From a checkpoint of a small transformer trained on Wikipedia.
Size: MLP 1728 GeGLU, vocabulary 32768.
Training: a variant of Adam for these matrices, 1066M tokens.
Each number is 200 + 40 x the weight over the matrix's rms, rounded and kept within 0 to 999. Layers, rows and columns count from 0.

# up: layer 3 MLP up, 1728x640, rms 0.0315, rows 1589-1594, columns 480-559
# down: layer 3 MLP down (transposed), 1728x640, rms 0.027, rows 1589-1594, columns 480-559
# gate: layer 3 MLP gate, 1728x640, rms 0.0312, rows 1590-1594, columns 480-559
up1589,241,190,267,254,213,147,130,134,198,207,246,165,220,102,206,221,204,194,193,251,61,196,183,191,185,146,184,232,171,248,193,222,183,202,132,156,273,260,148,171,170,252,184,100,191,198,139,207,141,240,150,215,227,213,186,211,196,174,185,140,167,225,185,208,194,309,224,215,153,225,242,253,153,254,268,210,192,167,190,217
down1589,217,146,158,222,283,158,267,178,220,203,166,196,167,179,152,127,198,214,241,172,119,134,133,233,192,176,250,161,198,238,272,288,182,211,230,153,187,252,249,163,163,243,211,195,279,132,82,157,145,218,197,166,228,200,230,183,100,149,209,235,117,184,154,169,257,150,196,187,207,196,220,254,233,193,212,188,156,182,199,190
gate1590,164,152,121,236,241,184,204,142,179,214,268,196,170,160,225,204,190,202,212,152,227,237,281,229,263,263,252,289,186,209,268,229,110,140,216,152,288,285,252,163,205,110,220,216,188,164,80,214,223,164,305,271,192,203,164,238,215,155,222,177,153,223,163,146,146,146,241,244,240,186,200,101,215,234,264,175,299,184,242,259
up1590,261,132,196,197,159,204,168,189,202,128,223,171,231,206,221,180,253,208,91,100,212,212,256,176,232,140,178,251,195,231,191,168,242,185,260,175,243,117,209,177,194,174,184,193,226,128,199,203,230,155,208,282,210,143,197,220,170,209,170,187,212,205,156,190,161,184,223,220,172,204,226,260,192,174,188,231,297,154,213,219
down1590,112,220,237,253,265,259,183,102,234,137,253,174,138,220,234,218,215,221,145,132,170,247,225,275,205,129,201,254,191,154,138,291,268,274,255,197,196,266,189,193,206,191,214,123,210,164,173,122,190,194,229,237,213,257,268,252,192,230,165,233,217,158,139,226,250,209,246,235,124,210,131,183,175,197,85,212,213,232,193,201
gate1591,245,208,247,222,196,240,215,262,241,240,246,212,210,178,265,249,227,233,295,263,169,144,184,156,240,220,210,191,216,125,206,190,163,268,303,160,121,225,177,147,121,201,268,194,168,220,184,286,148,164,177,189,190,145,206,217,192,196,254,167,204,211,120,177,150,210,170,205,278,211,156,127,241,161,230,200,190,176,146,240
up1591,233,146,134,270,217,263,233,204,200,176,278,185,202,226,220,244,172,141,144,241,223,279,200,235,206,175,179,254,170,181,151,240,183,168,200,170,200,190,221,239,184,252,135,202,198,278,187,289,161,229,200,191,165,218,208,229,140,197,207,143,176,307,130,274,212,145,153,236,213,228,213,180,167,195,286,151,193,137,284,153
down1591,214,159,176,168,193,194,254,153,216,198,201,294,185,249,245,236,193,234,154,188,155,220,157,200,216,192,231,217,226,129,186,64,181,181,40,249,147,219,233,174,205,225,204,192,216,231,81,222,132,198,220,168,174,154,243,252,125,183,210,258,237,262,205,251,177,225,197,160,223,243,209,233,194,184,219,229,180,169,251,186
gate1592,128,248,238,265,138,175,159,243,207,211,205,145,150,234,262,182,172,230,194,202,235,318,212,221,220,236,281,115,117,175,200,192,264,199,196,228,98,172,217,213,235,255,189,212,202,192,179,274,212,201,209,190,171,237,155,273,242,165,246,190,194,181,275,192,211,223,195,214,231,103,209,202,183,232,229,175,209,209,190,146
up1592,202,234,134,225,258,128,166,182,244,165,272,237,174,159,250,177,213,212,270,241,241,160,129,234,296,178,214,219,140,196,158,220,165,229,183,223,175,204,161,165,271,233,154,189,208,210,188,183,192,253,182,268,210,165,206,173,206,258,219,185,248,255,105,193,178,187,206,222,230,205,248,220,171,225,232,252,189,217,192,182
down1592,271,203,138,156,170,187,262,179,291,210,128,213,209,277,178,227,215,279,144,167,131,257,185,202,214,211,242,147,229,181,228,125,214,159,189,236,169,136,234,152,137,184,162,157,173,199,279,209,187,153,172,218,234,283,191,220,263,238,202,262,170,100,279,144,219,195,203,267,253,271,120,151,200,253,277,171,188,155,204,186
gate1593,163,153,183,206,268,194,110,230,176,287,180,161,206,201,214,195,226,172,179,147,152,175,189,235,157,206,225,246,220,167,157,227,117,166,220,223,150,234,251,210,259,177,209,161,231,172,151,121,171,124,244,200,237,176,188,227,205,189,211,187,208,245,266,85,186,185,255,187,174,191,230,200,264,228,202,222,263,202,232,231
up1593,237,177,165,173,210,155,201,228,222,220,274,229,196,143,178,147,241,208,190,234,152,196,188,220,141,238,250,204,155,164,235,162,208,227,210,290,185,210,139,146,198,222,176,235,173,145,239,265,166,200,247,246,173,261,260,249,192,162,134,243,218,192,131,178,195,163,130,174,185,217,165,126,241,183,174,198,247,234,177,235
down1593,118,132,192,228,186,190,222,205,142,120,272,306,190,217,192,277,183,229,239,175,190,244,183,217,186,123,168,191,178,221,149,206,195,229,165,134,232,221,178,197,238,192,169,103,138,128,162,149,150,238,178,168,206,235,259,230,236,261,185,219,247,151,205,201,243,209,218,233,200,239,196,163,179,207,225,188,244,240,175,234
gate1594,265,213,132,200,239,258,182,141,224,231,181,211,198,255,177,230,171,179,271,197,236,251,192,142,203,194,206,158,186,187,180,153,207,212,180,198,235,250,218,232,215,155,212,267,242,211,225,152,142,290,186,206,115,222,112,231,198,194,258,191,127,197,195,147,223,301,136,201,237,264,194,178,148,205,236,178,117,268,163,197
up1594,164,181,189,183,194,168,191,211,168,210,166,258,310,197,160,241,265,251,151,168,244,194,145,275,170,196,145,137,234,265,152,203,225,164,196,259,145,235,203,137,262,251,175,190,245,142,183,202,211,206,163,192,194,258,255,178,216,182,243,158,193,215,213,192,94,151,212,196,225,143,258,236,124,185,170,257,198,171,241,199
down1594,185,200,176,200,238,226,264,190,131,195,208,173,171,199,256,239,153,295,229,229,216,206,215,273,222,137,141,195,256,193,226,210,163,207,251,212,225,189,176,220,217,191,290,191,211,173,75,150,166,165,229,191,162,203,153,199,247,185,195,221,212,190,151,206,170,264,184,215,239,184,188,165,183,214,202,187,161,222,312,165